{
  "n_head": 5,
  "n_kv_head": 1,
  "head_dim": 64,
  "positions": "rope",
  "rope_base": 10000.0,
  "attn_scale": 0.125,
  "init_std_qkv": 0.0356,
  "init_std_o": 0.00727,
  "optimizer": "adamw",
  "lr": 0.00178,
  "weight_decay": 0.13,
  "lr_head": 0.00833,
  "seq_len": 256,
  "doc_mask": true,
  "dataset": "wikipedia_en"
}
Each number is 128 + 24 x the weight over its row's rms, rounded and kept within 0 to 255. Layers, rows and columns count from 0. The size above them is the row's rms in percent of the matrix's.

# layer 9 MLP gate, 640x320, rms 0.0806, rows 504-509, columns 160-239
size [111 100 109 101 120  89]
[[101 129 167 103 132 129 121 113  97 108 167 141 128 116 104 162  89 113 149 138  91 162 123  85  74 120 169 109 125 127 133 169 149 172  85 116 160 125 119 103  93 148 136 121 146 136 131 128 100 145 140 132 158 141 153 146 140 108 125 131 120 161 133 117 157 118 137 146  78  91 103 133 103 163 122 149 116 170 131 109]
 [103 128 133 119 180  87 129 136 174  98 129 135 122 167 102 112 136 100 131 122  89 129 113 100 120 127 125 144 145 103 106 123  70 127 170 128 151 149 156 122 153 113 130 112 110 132 151 136 111  86 166 109 125 122  99 114 134 141 110 129 117 144 112 135 138 146 151 105 125  96 135 161 121 131  96  93 109 122  86 149]
 [120 153  98 154 115 117 117 121 143 112 105 109 113  75 113 102  90 139 118 148  96 133 115 114  86 151 121  92 142 128  96  81 170 123 142 120 104 124 127 125 118 131 141 131 134 129 200 131 110 146  87 108 113 109 165 120 111  96 158 150 125 123 106 123 145 145 142 149 110  82 151 128 141  80  95  84 135 119 107 127]
 [ 89 149 131 116  90 166 143 108 105 155 125 181  63 157 112 147 137 118 135 113  85 120 116 118 108  97 168 149 100 128  98 119 135 192 122 150 118 115 122 105 100 109 128 149 137 117 138 186 136 178 113 173 120 122 103  54 134 135 113 107 113 140 141 145 170 158 121 119 140 129 146 123 133 117 140 146  99 131 138 130]
 [150 160 128 110 131 128 100 106 135 125 130 115 153 139 154 138 110  98 112 128 122 156  71 142  97 106 137 143 113  91 115 127 139 156 134  95 115 104 110 183 134 137 172 106 135 115 144 150 124 130 112 124 149 149 121  98 159  89 160  92 143 145 136 176 117 140 119 101 126 125 132 139 127 101  84 101 130 121 146  56]
 [145 136 150 164 137 160 114 138 153 130 103 190 118 126 124 136 100 154 117 138 123 119 126 121 116 127 149 112 128 128 133 122  96 102 179 114  76 131 104 134 171 114 102 110  98 135 155 115 147 119 111 185 135  99 121 136 138 134 107 131 119 119 157 112  98 155  95 165 125 138 149 139  95 167 151 143 104 152  99 130]]
# layer 9 MLP up, 640x320, rms 0.0833, rows 504-509, columns 160-239
size [105  98  97 105 110  90]
[[161 128 143 124 146 133 151 101 168 115 135  89 150 113 160 119 146 120  84 139 137 160 132 130 151 145 120 115  95 139 188 122  91  90 121 138  77 149 130 176 132 118 190 187 127 110 123  96  94 160  95 150 120 155 145  96 129 126 116 114 122 106 120 115 152 134 100 136 136 179 155 187 137 119 126 133 134 103 125 122]
 [103 168 146 110 136 148 105 110 138 159 123 104 141 132 139 103 155 133 169 123 130 138 119  93 100 149 140 117 139 124 132 171 123 109 143 143 104 159 122 127 160  74 165 114 147 123 106 116 105 129 150 105 125  85  21 147 141 147 144 115 127 116 149 115 165 135 148 107 152 100 133 149 108 129 100 120 113 169 113 173]
 [197 125 166 148 134  58 138 137 163  78 116 148 133 159 105 101 149 156 137 143 136 115 145 115 130  95 132 140  96 151 136 105 129 146 137  93 105 102 174 141 152 161 159 116 124 151 144 106 112 143 111 119 113 144 166 182 150 155 163 157 109 151 144 129  85 164 121 171 154 143 117 134 104 130 116 133 110 116 149 137]
 [106  92 111 173 138 104 155 120 104 156 146 164 138 151 178 105 114 136 146 139 130 127  97 167 111 140 134 120 150 159 150 127  90 121 123  99 128 124 120 179 150 143 124 148 168 138 125  80 131 139 136 127 129 119 179 140 126 126 135 128 137 138 119 154 106 133 107 159 113 127 147 120 100 122 125 132 134 129 140 111]
 [131 109 111 163 119 155 113 150 115 121 119 163 147 114  99 137 148  84  96 137 122 169  71  94  95 133 138 197 119 152  95 132 127 123 140 128 147 140 152 165 155 106 141 122 122 108 142 146  92 128  95 155 138 132  94 138  89 139 138 147 142 123 161 147  93  86 119 128 153 147 101 132 119  81 111 130 151 103  88 118]
 [178 107 123 151 124 124 141 104 138 105 132 125 142 106 147 136 112 116 136 141 170 114 104  93 177 128 138  92 131 121  87 104 144 135 134 178 145 159 127 105 120 121 165 129 125 120 118 131 128 110 123 169  87 115 118 102  99 182 127 144 158 160 127 135 106 131 116  96  96 137 140 126 135 110 139 145 144 167 146 127]]
# layer 9 MLP down (transposed), 640x320, rms 0.0792, rows 504-508, columns 160-239
size [101 100  96  96 104]
[[155 124  84 139 151 137 147 111 119 126 126 129 140 137 157 106 144 177  98 140 142 178 137 142 130 119 129 136 117 128 136 113  78  78 126 123 117 141 146 117 126  83 134 148 164 147 113 128 158  94 131 125 144 133 153 144 116  37 160  99 155 151 151 140 145 166  94 109 115 183 161 153 153 116 119 117 122 115 130 118]
 [135 132 154 121 156 122 179 172 149 136 150 109  88 150  97 102 141 106 169 185 131 119 115 115 114 102 166 127 122 101 125 136 135 130 139 137 164 106 132 127 117 141 116 134 133 144 114 133 103  82 102 127  90 133  97 155  94 114 110 140 110 115  77 121  81 163 126  92 159 123 160 100  86 126 161 141 123 155 139 115]
 [ 79 132 120  75 117 123 116 153 162 134 120 118 124 140 116 150 148 117 151 125 163 129 113 127 103  64  93 140 156 165 142 141 113  97 163 123  93 121 149 122 150 154 133 101 105 122 100 180 119 133  81 157 181 117 111 106 118 128 105 108 125 140 132 121 118 110 122 144 159 114 146 132 148 110 156 134 135 134 122 144]
 [136 123 147  82 124 161 178 148  88  87 125 123 147 191 135  75 155 130 118 124 127  91 112 140 151 141 125 127 124 164 163 129 101 110 110 101 107 132 128 108 150 114 106  97 156 147 124  92 106 130 142 136 170 153 121  64 152 128 109 117 118 123 141  92 143 148  80 125 169 125 170 123 116 156 123  95 148 141 102 132]
 [135 175 177 127 125 131 123 140 112 138 116 125 128 153 112 144 152 152  92 151 148 108 148 121 154 141 148 112 149 117 143 131  90  98  85  89  92 103 114 106 141  63 120 136 128 143 126 140 150 140 125 140 155 139  97  74 123 148 127 145 126 141 128 184 140 148 147 167 103 155 117 190 156 171 124 111 136 106  90  93]]